Weights of a small GPT-style language model, trained from scratch on English Wikipedia.
Size: 10 layers, width 160, 5 heads of 32, vocabulary 1728, 3.44M parameters.
Architecture: learned positions, no biases in attention or MLP.
Training: a variant of Adam for these matrices, 107M tokens, 6513 steps.
Each number is 200 + 30 x the weight over its row's rms, rounded and kept within 0 to 999. Layers, rows and columns count from 0. The size before them is the row's rms in percent of the matrix's.

# up: layer 7 MLP up, 640x160, rms 0.164, rows 48-129, columns 40-79
# down: layer 7 MLP down (transposed), 640x160, rms 0.153, rows 48-128, columns 40-79
up48,097,169,218,198,130,227,163,238,200,194,164,152,197,248,150,234,148,198,244,220,249,211,216,285,166,247,196,224,141,227,222,226,202,174,176,228,247,190,227,198,204
down48,092,229,190,167,168,162,184,174,260,214,232,196,207,191,241,224,268,150,203,179,203,181,185,187,205,186,189,142,198,200,226,199,205,250,149,185,237,238,188,183,242
up49,108,197,210,225,139,224,220,163,238,225,230,223,175,188,151,197,231,184,176,216,250,216,212,204,166,199,188,218,254,200,132,213,223,202,205,146,159,181,206,268,229
down49,103,211,232,165,140,256,209,226,223,203,177,181,222,226,166,217,176,177,195,211,172,169,199,182,195,195,172,178,232,201,217,202,209,205,169,255,203,205,234,156,164
up50,102,231,170,186,175,202,187,172,263,195,219,149,222,168,238,258,223,181,224,251,243,240,240,193,183,248,188,185,240,177,188,189,173,230,185,235,211,207,227,206,195
down50,101,196,235,258,241,213,192,234,143,186,146,258,141,189,262,215,155,233,191,172,175,193,191,149,186,220,205,224,152,177,144,200,172,190,207,162,240,232,182,168,222
up51,104,194,200,209,190,186,189,220,180,183,192,175,178,180,205,241,171,174,193,181,223,288,202,229,190,238,140,242,242,215,201,209,228,198,212,242,243,184,179,226,127
down51,110,218,237,177,199,217,182,219,230,178,208,207,210,171,208,195,236,197,234,205,221,211,170,189,239,207,191,183,199,174,206,201,175,149,186,230,167,232,169,211,256
up52,102,160,206,160,194,199,201,173,185,171,150,147,175,203,170,216,191,196,180,189,191,216,252,250,138,202,215,263,215,172,141,248,171,191,174,205,247,244,221,189,169
down52,093,211,211,151,220,183,262,221,157,189,236,194,180,206,234,193,248,204,221,220,156,232,240,210,226,162,156,173,196,183,224,141,183,220,173,242,219,203,199,168,196
up53,094,216,140,196,124,192,190,206,190,227,219,187,174,234,125,169,195,194,227,193,241,224,191,196,147,167,194,242,204,243,211,140,249,192,212,223,210,206,206,201,204
down53,090,179,213,235,165,123,201,185,209,208,212,218,227,174,215,155,205,193,208,211,193,150,176,160,188,170,225,188,239,182,198,186,237,222,132,194,198,173,194,229,231
up54,111,207,206,184,160,202,209,228,200,189,289,205,226,220,152,214,215,207,179,214,198,254,195,266,145,194,199,233,187,229,211,281,153,162,207,196,237,199,188,153,203
down54,099,170,193,242,180,220,173,191,196,192,202,160,188,186,177,215,216,180,228,198,227,190,190,246,216,179,183,232,188,212,222,180,158,208,195,217,224,236,266,214,196
up55,100,194,193,215,215,223,177,199,185,136,197,199,192,248,186,229,177,220,163,281,240,269,229,201,264,252,171,171,209,236,267,195,181,213,178,173,236,186,207,234,220
down55,095,208,222,221,178,200,198,187,212,243,180,190,208,195,240,174,189,179,269,227,200,185,244,197,194,205,176,202,193,187,196,206,235,188,213,168,135,191,159,212,208
up56,083,223,213,272,211,161,235,177,145,175,204,237,225,212,177,177,192,279,217,178,205,163,234,142,184,205,198,205,211,179,206,160,217,197,211,238,224,197,244,176,149
down56,082,222,169,269,189,229,218,239,194,240,187,230,195,169,202,309,183,146,183,175,212,212,188,157,226,188,225,224,189,208,156,233,193,173,212,153,204,208,189,201,213
up57,104,231,209,194,194,191,186,199,192,189,199,215,169,222,173,190,210,215,253,191,209,209,190,135,209,185,176,186,209,226,224,196,234,181,224,240,230,189,193,214,201
down57,101,217,139,220,172,209,247,290,228,197,215,191,213,216,228,178,221,187,190,148,184,175,221,189,189,253,185,229,192,150,151,251,165,188,193,220,177,182,204,184,222
up58,079,178,174,234,201,255,187,228,212,204,145,243,197,170,230,142,154,205,191,147,178,146,186,190,177,166,250,244,182,223,189,191,186,180,217,179,229,183,200,208,183
down58,059,215,206,188,198,190,186,206,180,188,225,200,186,196,197,203,218,195,187,210,201,228,208,203,205,213,204,194,206,196,194,225,187,238,203,195,178,194,199,210,181
up59,120,157,181,200,184,217,208,175,217,173,211,252,178,164,243,210,207,168,202,206,196,240,172,190,189,209,165,210,202,243,208,166,159,176,273,243,173,190,205,153,201
down59,116,204,206,266,174,202,207,182,283,202,250,174,179,219,190,168,161,148,195,232,178,185,166,160,217,240,225,212,232,163,211,205,214,191,183,195,229,233,206,206,209
up60,078,219,212,198,182,148,178,168,175,183,212,206,180,181,141,238,249,240,217,168,239,240,173,164,192,251,210,174,150,234,202,147,149,242,187,148,187,181,201,124,201
down60,087,212,175,223,222,220,235,250,209,184,229,231,218,175,197,194,187,199,235,199,183,185,215,185,147,183,180,233,214,224,188,229,210,207,203,210,231,250,215,186,181
up61,077,228,191,235,218,181,219,200,155,209,203,201,191,200,200,202,187,217,206,210,170,132,189,213,218,234,212,225,227,207,189,216,264,158,182,223,177,221,243,148,192
down61,083,147,216,227,153,276,206,214,216,238,203,216,169,140,192,262,226,192,194,174,236,229,203,178,162,185,184,229,160,207,243,191,226,210,180,217,229,188,201,197,192
up62,108,240,219,231,238,199,159,197,244,208,240,152,178,247,201,226,209,221,175,222,235,196,223,182,199,224,179,220,200,197,149,214,196,188,223,232,207,221,251,257,154
down62,113,163,188,200,259,256,231,196,171,225,217,230,225,181,236,227,132,215,175,258,205,169,126,181,247,182,153,173,212,187,197,237,184,186,229,176,206,222,166,194,220
up63,104,228,138,252,219,174,180,159,174,172,224,188,230,227,222,225,247,177,199,217,181,212,195,203,248,183,186,196,190,206,227,194,226,185,264,228,195,190,247,234,212
down63,104,190,183,148,176,193,192,172,153,215,171,161,178,176,199,258,181,189,163,151,227,215,218,162,176,228,187,201,198,250,149,185,174,223,206,183,185,226,150,262,197
up64,080,178,206,161,168,198,188,167,152,194,203,222,151,179,167,162,197,178,172,193,204,201,167,105,183,194,247,214,183,152,230,197,162,234,264,204,196,202,208,129,178
down64,081,209,231,240,249,224,214,161,239,252,252,192,222,204,249,170,149,181,224,186,185,184,174,158,154,196,225,192,222,211,210,147,233,196,205,156,230,188,197,174,229
up65,108,206,174,232,168,237,170,223,187,185,204,200,208,214,169,170,229,190,176,194,151,205,212,263,162,228,209,196,194,227,202,211,199,202,189,223,181,276,195,171,238
down65,103,193,232,239,198,193,198,254,186,185,173,229,227,196,234,233,167,176,200,163,224,185,199,190,219,179,254,215,224,210,248,181,167,219,169,228,166,172,165,207,177
up66,091,256,196,197,157,190,226,227,215,193,232,193,238,191,166,205,218,215,245,236,219,222,211,240,191,236,220,190,193,116,250,241,227,230,190,182,163,228,175,231,176
down66,082,150,178,176,157,151,187,203,186,193,188,203,223,247,195,137,179,268,190,170,195,178,212,204,204,190,182,180,237,181,132,171,245,174,174,183,213,171,221,188,179
up67,098,196,194,229,220,268,207,212,226,192,198,181,190,270,180,177,167,224,222,216,137,183,158,231,232,180,167,255,249,123,225,240,186,207,185,218,252,206,195,246,248
down67,100,226,163,170,210,196,155,178,181,208,144,209,190,177,214,205,249,180,201,227,209,248,183,192,211,167,219,206,185,241,251,208,201,205,194,233,167,207,193,156,173
up68,107,156,191,169,173,229,225,199,238,182,212,194,172,247,160,147,245,212,179,203,240,231,212,209,200,250,231,203,230,282,212,231,202,203,238,226,215,207,220,224,164
down68,094,202,215,220,223,245,160,215,182,221,216,219,248,233,206,224,215,189,189,183,178,158,198,148,201,178,206,194,235,210,173,184,187,225,198,184,196,229,170,179,241
up69,093,207,201,171,172,197,186,188,180,189,196,226,172,157,182,205,243,246,179,155,269,193,233,153,171,242,211,249,184,178,273,202,146,210,249,190,159,214,213,160,148
down69,086,204,181,191,215,225,240,236,219,195,250,234,196,211,221,219,204,194,243,209,101,189,174,233,158,164,190,172,162,196,182,175,208,185,120,178,183,163,241,216,201
up70,107,182,232,245,202,199,224,245,229,183,242,165,195,181,206,227,233,210,185,212,213,247,227,208,184,227,158,171,173,210,211,233,193,220,206,205,194,194,187,162,225
down70,109,156,213,180,190,231,210,161,194,230,191,159,158,202,191,226,233,243,185,142,181,183,213,193,189,193,184,161,272,193,192,176,238,212,193,173,222,201,211,230,232
up71,115,215,212,167,164,214,187,265,169,174,282,179,201,210,144,215,191,220,209,222,233,186,192,183,224,216,108,149,164,213,185,220,196,221,159,195,155,206,286,143,183
down71,131,190,225,231,203,222,233,171,202,183,183,181,174,219,198,192,191,162,206,191,162,196,273,221,211,187,153,243,219,227,258,245,195,213,161,219,217,158,194,205,222
up72,111,213,292,186,221,177,215,238,198,175,184,246,194,161,203,192,164,176,158,239,197,290,190,223,136,175,169,186,268,253,281,206,193,174,204,198,226,191,207,178,177
down72,114,187,229,226,209,174,147,217,189,199,249,179,162,212,253,226,161,257,216,171,195,196,182,144,197,209,228,194,170,198,218,206,167,180,186,235,241,183,277,236,214
up73,081,225,217,222,181,218,149,226,227,208,188,215,194,145,224,188,210,210,226,214,178,263,202,227,215,207,202,163,234,172,229,225,191,261,230,186,139,170,238,226,236
down73,089,202,241,241,200,187,217,214,216,285,211,175,252,205,214,233,165,219,205,208,197,199,204,170,160,143,195,192,181,228,145,182,196,155,202,241,245,208,198,206,209
up74,079,214,184,189,208,226,185,205,241,171,232,176,196,238,208,201,188,199,187,172,225,208,173,213,218,254,209,271,253,233,233,202,220,251,130,191,224,215,159,249,201
down74,085,217,198,245,196,238,211,257,217,234,213,206,197,156,247,254,187,179,245,166,207,215,181,174,191,179,206,127,143,217,269,218,195,188,244,219,192,212,228,174,275
up75,096,172,201,135,187,177,166,174,223,230,202,223,218,171,152,209,151,164,221,222,199,215,166,206,205,218,175,251,214,197,209,181,215,176,233,194,206,249,212,249,206
down75,096,178,185,241,210,183,196,200,197,230,265,222,227,204,174,173,192,182,185,198,171,215,262,242,191,220,188,134,199,151,263,162,244,180,190,123,192,178,224,184,194
up76,066,193,201,169,205,161,190,192,226,187,191,202,212,209,199,171,163,203,222,179,185,148,186,230,249,190,215,168,183,225,251,184,203,179,217,164,196,231,226,118,244
down76,086,178,186,232,216,239,245,204,190,240,218,201,175,185,183,273,200,200,222,205,189,211,187,171,155,173,161,181,187,222,213,208,182,181,184,205,179,176,219,217,188
up77,098,180,214,173,182,210,200,217,188,153,188,212,221,187,193,246,157,172,202,210,221,185,196,195,214,224,229,225,153,132,198,195,184,205,230,227,184,216,188,164,196
down77,094,192,219,161,212,195,190,204,254,194,200,237,223,213,210,231,169,194,180,166,174,214,218,213,166,181,228,200,206,213,186,220,248,250,178,247,192,206,251,213,207
up78,105,232,190,211,174,224,218,263,209,182,242,166,157,173,186,215,228,134,137,151,207,193,159,243,190,239,175,246,237,226,234,288,210,220,225,274,235,189,183,212,176
down78,094,183,202,165,228,207,190,219,201,189,172,184,224,212,203,169,219,175,245,240,209,216,219,206,188,210,178,183,217,196,174,155,210,200,149,232,197,190,166,173,141
up79,086,194,208,195,188,165,217,211,185,171,195,191,129,209,182,201,179,170,166,212,243,250,172,155,149,202,228,242,219,188,155,231,188,164,252,200,256,223,177,196,117
down79,085,175,194,156,246,203,187,203,207,213,225,177,259,241,223,154,195,248,192,221,182,190,185,209,174,170,228,215,152,209,189,177,242,179,217,194,277,178,202,245,202
up80,100,195,229,132,201,241,208,196,236,190,225,193,204,193,184,190,237,197,164,189,229,264,163,215,146,232,235,177,238,222,250,219,160,235,229,205,166,208,198,173,240
down80,103,229,184,243,196,219,192,287,163,232,181,185,181,176,203,219,171,211,262,177,207,213,207,206,176,167,195,229,156,251,182,207,201,202,178,177,182,209,181,136,239
up81,086,202,228,262,196,191,199,235,161,167,195,228,173,187,229,194,210,228,211,239,209,150,192,157,210,226,185,229,166,187,160,190,121,182,220,195,195,217,181,162,188
down81,085,191,182,212,207,236,199,232,173,231,198,180,211,163,239,255,289,173,221,239,161,199,223,213,190,164,204,186,163,196,178,183,240,192,179,210,209,210,248,193,183
up82,102,182,147,191,164,163,166,239,254,192,212,201,201,177,206,184,266,135,141,185,256,271,213,155,188,229,206,198,239,225,208,277,197,202,225,213,180,205,168,217,180
down82,105,231,183,239,188,200,319,183,218,221,157,211,221,241,175,217,204,188,242,219,180,188,180,199,222,172,215,159,199,162,217,219,189,178,172,222,206,205,227,188,238
up83,105,190,219,223,239,234,152,225,206,174,196,158,181,229,154,222,194,158,162,247,264,221,164,194,255,228,205,197,185,201,161,212,205,204,239,215,224,238,232,161,211
down83,101,198,229,175,172,229,219,217,203,183,179,210,205,186,260,160,208,229,189,181,175,186,189,231,185,171,218,172,200,202,187,159,187,209,208,149,176,155,192,231,172
up84,096,216,191,189,221,178,193,230,196,229,228,204,211,234,192,174,207,208,191,160,146,188,166,235,147,157,176,176,188,205,197,241,236,217,213,182,165,245,192,210,272
down84,093,182,221,173,219,271,226,232,235,203,209,239,249,224,199,208,212,196,214,200,189,209,186,135,287,216,182,209,223,216,173,190,178,215,161,249,205,229,229,200,187
up85,122,192,168,178,197,210,219,210,248,206,170,201,244,230,180,183,219,187,221,222,206,229,192,216,179,206,212,181,208,267,188,273,225,197,248,187,183,239,201,204,223
down85,126,198,217,233,239,166,177,160,213,223,183,167,146,179,189,146,211,210,224,203,239,239,203,194,178,154,188,228,146,171,212,232,174,212,211,194,240,177,171,207,212
up86,107,203,209,187,217,222,212,163,254,226,238,243,163,246,198,198,239,238,169,190,181,246,207,248,170,160,233,183,255,223,271,237,202,212,211,166,164,206,185,179,225
down86,103,205,185,202,181,173,171,243,143,184,234,170,201,168,152,190,206,200,262,160,190,167,229,197,216,222,167,245,159,204,147,187,204,160,189,268,249,170,246,194,152
up87,097,208,188,219,199,209,211,180,171,213,187,226,204,183,95,190,189,235,225,263,183,166,204,165,234,217,185,255,187,186,283,239,205,222,206,167,136,233,214,195,204
down87,077,200,171,176,203,187,212,253,205,212,178,231,208,198,219,239,194,272,261,198,229,176,195,167,176,174,172,184,202,188,160,204,226,174,211,185,196,221,207,168,160
up88,091,225,214,215,193,218,184,215,185,139,207,157,174,234,253,245,186,204,200,234,247,230,205,167,222,236,187,208,185,238,209,222,211,209,150,184,267,153,221,247,161
down88,084,196,196,190,185,216,207,213,178,284,252,202,205,211,234,199,189,183,211,217,176,250,214,157,125,190,140,203,224,145,184,197,237,133,156,176,202,216,149,204,195
up89,097,208,163,199,157,240,211,204,174,205,213,150,191,172,213,226,212,192,203,180,196,237,198,208,217,268,173,174,269,223,232,199,192,191,200,229,174,159,210,222,232
down89,102,196,169,233,191,196,191,203,214,246,194,205,189,181,196,179,194,225,186,205,211,208,204,215,147,156,221,190,204,184,227,180,209,158,191,212,194,253,243,228,237
up90,084,203,230,250,167,196,208,175,226,194,171,269,178,169,203,176,212,101,175,212,237,252,189,174,204,203,182,272,183,153,204,191,186,247,213,212,203,210,179,197,127
down90,081,216,193,213,233,234,192,176,233,241,196,176,244,203,205,228,147,180,196,157,180,200,182,202,159,196,195,200,218,237,169,181,248,188,175,188,167,207,234,203,230
up91,112,205,185,208,175,183,196,193,217,199,164,160,176,234,151,202,229,186,199,222,196,257,186,209,194,202,225,243,271,184,188,195,244,190,244,217,243,193,161,241,193
down91,116,212,201,239,181,159,200,194,226,229,166,201,214,180,214,216,145,189,191,217,211,176,183,162,218,200,197,201,222,224,247,163,167,213,196,209,158,168,183,190,167
up92,101,166,253,245,179,178,190,256,221,195,211,183,211,123,229,217,193,166,199,214,215,149,186,210,167,195,180,234,148,118,187,215,180,161,216,200,201,223,160,161,216
down92,090,164,174,212,211,248,170,169,239,245,235,198,220,178,202,173,157,226,168,221,153,201,134,237,207,200,210,245,223,186,204,162,220,214,165,223,236,247,156,257,193
up93,092,169,207,217,176,165,210,165,205,225,166,231,152,173,178,211,185,144,185,228,228,241,210,137,181,211,199,162,205,204,133,205,177,190,216,202,224,177,200,153,199
down93,094,227,228,270,190,172,203,217,203,218,214,177,154,236,212,252,164,223,258,231,194,197,179,152,200,173,185,186,227,207,225,163,189,138,170,193,222,203,194,236,158
up94,094,221,177,163,179,185,174,165,220,229,197,230,193,191,125,221,163,228,216,197,299,243,197,152,172,249,217,214,160,206,211,200,153,219,221,161,219,220,194,158,219
down94,087,186,194,185,176,211,232,148,155,236,197,207,231,238,207,192,183,195,269,141,119,204,239,277,177,221,151,156,176,210,181,178,183,195,192,147,193,184,183,205,154
up95,114,206,207,218,194,209,195,207,223,196,182,219,191,196,228,221,199,211,213,257,232,221,187,247,151,189,198,188,194,208,193,194,159,213,159,203,229,212,202,228,159
down95,117,262,215,166,198,213,175,276,228,183,210,230,181,227,210,167,223,210,168,178,186,215,216,179,211,165,177,239,232,204,223,159,179,179,197,203,202,214,241,171,243
up96,100,218,188,198,184,172,244,204,203,185,172,225,200,221,192,202,263,202,197,228,201,154,173,174,209,174,195,198,191,183,253,142,206,215,199,234,218,193,202,228,180
down96,096,218,220,219,206,213,192,208,208,170,190,191,214,207,194,253,191,203,211,181,149,202,165,239,213,189,165,188,215,228,194,203,232,249,193,196,217,214,271,180,195
up97,100,182,222,223,191,224,188,255,186,117,178,202,186,235,208,238,182,183,162,201,231,205,168,173,188,186,176,198,238,195,192,192,238,228,209,257,225,202,236,194,216
down97,098,231,185,188,193,263,216,207,235,237,209,221,230,209,155,185,220,185,201,202,208,225,184,206,198,161,193,191,243,191,231,176,191,225,187,233,199,215,232,219,154
up98,120,225,236,186,147,212,143,215,205,183,200,226,223,194,197,214,205,145,190,179,175,139,192,247,153,188,174,215,181,221,201,193,205,146,240,206,165,230,185,193,238
down98,116,227,250,200,264,197,227,157,194,185,216,177,234,187,164,199,261,203,193,248,225,193,186,192,194,152,230,209,152,213,220,235,214,210,213,231,234,210,243,180,216
up99,089,205,182,234,174,184,187,180,182,173,197,199,147,188,229,196,212,206,171,204,219,222,168,129,220,201,205,247,222,195,228,157,194,161,261,161,239,204,170,243,186
down99,082,244,183,205,239,203,172,218,195,244,207,192,269,212,206,171,208,171,198,166,175,268,246,219,163,188,214,240,154,210,188,264,274,175,187,176,203,208,187,181,213
up100,104,142,207,166,212,186,238,163,219,206,173,173,190,225,167,198,187,168,162,202,194,173,178,202,148,174,233,192,164,201,192,160,172,145,234,167,198,204,223,136,274
down100,101,207,207,215,175,217,213,197,230,183,207,205,246,259,177,195,238,190,208,253,181,200,192,217,223,168,215,201,186,209,204,155,196,158,226,156,183,170,219,216,187
up101,093,191,215,186,233,230,174,227,205,180,205,184,191,181,150,147,229,225,174,212,249,220,213,157,182,274,200,263,175,166,222,217,130,254,187,197,195,177,228,187,154
down101,079,163,198,226,198,217,176,266,216,194,178,204,214,190,146,188,199,248,204,179,201,221,197,196,194,169,250,180,222,213,192,246,235,181,199,176,191,186,166,207,184
up102,091,179,256,194,211,205,188,224,217,142,168,171,192,238,218,234,199,200,175,193,220,172,228,233,199,201,215,241,184,173,191,210,214,171,202,219,278,192,198,213,194
down102,090,182,173,179,234,205,201,229,198,240,231,168,210,169,185,207,138,226,189,213,211,155,186,215,224,201,196,227,235,206,228,182,168,166,225,202,211,206,176,220,213
up103,111,185,173,220,221,227,238,179,205,152,202,209,240,220,162,233,152,215,217,251,234,215,210,170,205,185,230,191,227,236,255,168,206,185,285,163,232,205,170,199,200
down103,110,194,225,242,189,152,146,235,216,176,193,242,187,201,208,188,191,182,227,160,228,259,196,196,209,191,213,184,235,196,187,278,204,202,175,216,185,160,230,237,205
up104,112,162,223,125,178,157,158,264,211,228,200,189,214,183,211,175,200,195,160,166,201,234,214,171,176,197,159,248,186,249,185,210,168,206,139,222,145,251,242,222,195
down104,112,215,222,194,159,203,221,196,227,192,273,246,229,255,185,186,240,169,228,152,218,204,194,218,209,173,254,210,219,172,197,177,160,206,167,176,187,160,190,171,203
up105,113,218,185,211,154,214,215,199,205,207,172,163,216,205,243,221,205,203,179,213,229,210,185,203,208,248,191,272,253,217,169,198,216,244,204,203,228,206,166,186,210
down105,115,178,155,203,184,147,194,190,196,185,153,198,190,197,196,165,183,192,222,252,170,128,187,167,196,254,225,178,221,204,248,177,138,219,167,230,188,230,133,201,184
up106,092,180,163,229,227,209,178,217,178,227,168,178,183,199,183,247,247,136,228,157,166,176,257,177,157,182,213,240,140,147,163,214,210,200,151,218,203,225,224,135,204
down106,101,218,210,225,196,175,185,201,179,266,187,163,180,160,213,222,144,253,221,171,176,200,180,180,159,215,173,151,171,215,177,138,206,218,191,164,203,252,174,189,197
up107,110,226,217,198,198,220,210,194,197,181,204,206,176,225,178,225,206,192,177,244,236,224,202,208,271,223,133,207,249,202,226,214,118,191,255,180,240,220,187,233,226
down107,110,175,179,183,230,223,157,189,242,191,186,225,204,220,194,220,179,210,171,157,157,267,292,181,171,239,207,181,206,247,189,155,258,187,129,205,143,190,228,240,143
up108,106,181,216,262,191,192,211,205,195,191,246,224,196,141,199,220,209,221,155,190,215,230,150,148,195,229,183,227,205,192,215,178,167,200,185,221,219,176,251,147,131
down108,099,240,175,284,222,201,232,151,192,237,228,186,229,158,201,220,219,190,182,207,202,178,206,191,185,277,194,199,210,212,171,164,183,193,221,222,202,176,286,151,205
up109,107,180,221,233,246,163,185,208,189,196,216,139,193,243,188,249,190,190,197,190,221,223,201,192,174,189,180,194,183,253,199,189,214,224,189,203,206,211,205,217,222
down109,104,165,215,194,214,174,189,212,200,213,183,197,238,243,217,186,179,207,180,222,200,180,226,209,207,175,231,170,198,199,187,189,208,175,224,228,205,213,219,205,231
up110,094,165,260,173,217,174,176,180,180,236,219,205,209,207,157,280,199,197,214,197,160,178,209,201,239,189,160,243,147,219,178,190,202,160,222,170,198,245,220,176,266
down110,100,179,206,204,194,151,228,177,186,233,204,160,232,180,168,196,170,208,228,182,225,178,136,225,201,186,173,214,245,245,120,164,184,182,226,235,241,254,183,202,200
up111,092,199,282,174,227,137,201,212,182,176,210,148,216,244,187,241,184,269,216,198,179,134,193,261,253,265,192,210,185,186,201,180,185,193,197,156,191,253,224,186,234
down111,093,166,152,180,210,247,227,197,223,232,190,199,213,192,151,135,174,181,254,186,176,202,133,179,167,187,147,154,209,243,185,224,216,153,213,151,187,246,180,164,185
up112,101,143,202,150,157,169,250,278,253,150,221,254,223,185,240,237,196,165,240,167,212,170,177,188,246,203,238,219,219,169,217,194,185,161,260,209,178,222,215,179,189
down112,106,196,222,233,189,174,183,198,192,172,214,177,263,254,211,174,186,196,168,235,202,185,158,147,217,183,206,192,203,221,201,228,150,212,182,209,190,174,194,200,226
up113,104,231,215,200,169,155,189,225,215,219,215,195,161,165,163,214,287,179,194,239,227,264,232,203,179,260,183,162,204,259,192,220,173,222,159,206,174,218,203,179,179
down113,114,220,226,209,202,168,157,182,181,212,229,175,193,205,218,219,144,193,211,192,156,202,141,245,226,192,176,252,188,166,189,225,190,197,221,119,187,232,256,223,189
up114,085,168,198,241,162,236,205,148,184,186,163,190,218,178,196,223,232,202,188,178,235,161,225,219,133,201,239,229,141,157,238,191,175,220,219,246,189,237,207,223,220
down114,087,179,241,185,199,252,232,192,258,242,195,197,252,193,199,174,184,148,193,216,181,236,181,220,206,200,184,179,194,220,183,177,226,190,176,199,207,210,238,204,226
up115,084,211,181,206,192,172,169,234,238,143,181,147,215,263,236,220,203,207,217,201,232,255,164,244,256,225,215,176,257,260,222,166,219,228,207,195,209,190,200,250,230
down115,081,223,245,207,220,215,194,166,147,277,220,188,207,150,223,182,262,164,238,194,229,200,222,194,156,198,246,174,187,184,233,243,214,211,237,198,242,253,229,173,189
up116,078,158,190,162,218,216,177,224,229,188,242,198,233,217,207,201,203,291,197,196,224,210,148,175,185,218,192,182,188,239,283,195,217,234,169,187,159,208,195,224,228
down116,082,206,197,272,177,216,210,200,169,257,195,204,187,224,186,251,207,206,210,156,185,134,213,195,197,182,198,156,172,245,201,208,220,173,207,199,216,200,216,168,215
up117,109,157,203,214,162,198,229,202,172,191,209,252,151,192,220,213,215,209,185,153,269,236,218,169,167,233,178,187,183,242,282,203,244,237,253,178,198,198,165,195,173
down117,106,258,224,212,194,222,161,167,217,186,241,170,239,263,200,203,144,222,203,192,230,195,219,189,221,213,179,210,224,233,211,187,243,218,163,162,211,171,201,217,208
up118,101,185,170,207,182,164,154,213,243,195,121,225,180,273,198,185,208,203,219,160,192,275,178,179,238,190,177,191,228,253,262,243,184,192,252,236,202,181,226,220,190
down118,100,162,191,233,197,230,227,206,215,201,181,154,190,165,225,178,184,210,185,197,174,200,236,161,217,214,161,209,184,200,224,171,214,258,175,192,200,258,252,216,234
up119,085,206,214,254,216,204,203,159,183,141,224,191,150,208,173,169,180,217,245,209,174,139,171,167,252,187,176,201,230,157,177,202,219,200,204,221,215,145,215,195,182
down119,086,208,227,238,143,167,255,176,216,260,200,245,216,195,216,223,188,160,203,139,175,168,194,242,173,161,242,165,159,198,223,224,254,195,162,163,175,162,196,191,273
up120,087,175,229,222,181,197,204,220,247,158,232,230,151,207,257,219,244,189,224,165,201,188,181,225,242,197,233,260,255,146,189,196,209,184,176,226,182,172,164,277,199
down120,085,177,175,245,230,181,174,197,205,243,214,200,294,222,214,157,156,138,158,181,229,200,159,188,208,232,161,236,166,217,209,176,244,234,197,187,219,247,194,177,183
up121,097,206,189,181,151,207,219,213,224,222,212,213,205,219,163,186,216,181,195,230,186,167,195,195,232,247,216,233,183,189,229,205,171,197,198,188,210,196,257,177,183
down121,109,252,186,181,207,189,233,229,188,172,273,163,212,219,182,216,207,171,271,237,167,234,172,143,196,192,182,175,211,258,133,150,188,202,152,212,245,247,213,219,215
up122,101,196,233,183,151,213,153,190,213,139,205,204,231,169,211,236,177,168,275,238,249,233,161,157,262,168,142,188,216,203,205,251,278,255,261,174,145,169,221,188,225
down122,100,192,198,198,179,198,245,218,195,172,190,197,214,206,164,156,234,203,193,177,190,217,223,180,236,195,244,240,185,174,214,150,204,163,143,247,289,217,246,195,180
up123,104,146,173,159,140,121,203,214,235,163,212,246,228,174,117,190,181,247,169,216,202,245,179,210,196,216,198,154,220,216,230,237,157,207,191,181,167,227,192,188,214
down123,105,164,178,186,176,208,165,149,174,157,229,186,205,211,179,176,178,176,253,229,187,194,229,199,193,228,187,182,165,192,210,193,259,222,156,168,189,210,183,191,193
up124,109,255,244,220,219,204,157,252,209,182,226,231,204,198,162,232,205,239,171,265,269,175,239,166,205,209,168,199,200,255,278,243,212,195,261,189,218,183,200,188,152
down124,110,165,202,199,157,159,172,196,206,235,222,193,187,210,229,186,204,237,154,199,146,211,184,226,205,164,189,226,183,210,169,237,255,187,179,180,212,224,201,226,238
up125,107,179,197,167,171,225,187,215,168,200,151,155,140,204,209,182,225,176,194,181,241,190,236,208,184,182,162,240,225,215,185,218,200,199,212,218,273,212,184,201,190
down125,117,269,226,167,167,200,212,238,210,231,175,208,185,155,239,181,211,197,205,188,146,219,233,223,211,224,234,179,209,191,211,189,222,221,197,168,205,238,175,216,238
up126,114,171,184,193,166,195,240,231,182,160,166,180,129,190,195,228,183,232,215,264,193,164,214,182,177,205,112,196,168,146,167,210,220,186,199,238,218,203,163,176,225
down126,119,225,249,220,158,201,149,228,200,233,216,212,247,222,233,170,211,156,264,193,226,212,247,196,160,200,206,205,213,207,182,153,184,228,165,165,210,189,147,224,171
up127,123,178,197,168,176,214,212,223,177,175,240,218,267,233,147,208,184,187,197,216,206,233,249,188,180,207,153,229,192,202,224,230,191,169,196,196,238,221,164,140,152
down127,129,202,201,253,232,170,166,158,196,171,203,204,220,240,198,176,210,228,222,234,167,198,206,221,192,166,224,201,159,232,206,236,163,268,198,240,185,182,201,173,223
up128,102,212,207,193,213,205,189,190,160,222,210,245,178,161,143,214,222,192,171,194,222,262,201,124,220,175,173,196,122,228,223,218,157,227,244,208,166,203,183,96,220
down128,100,200,170,235,178,195,222,169,172,248,164,155,210,121,249,249,198,211,210,185,173,207,218,228,240,177,232,193,221,198,188,243,244,182,161,163,254,202,174,214,186
up129,104,168,278,199,231,204,212,188,182,226,255,155,143,210,165,204,219,251,185,178,209,162,203,189,196,199,201,207,165,165,203,201,180,164,205,215,227,233,215,177,170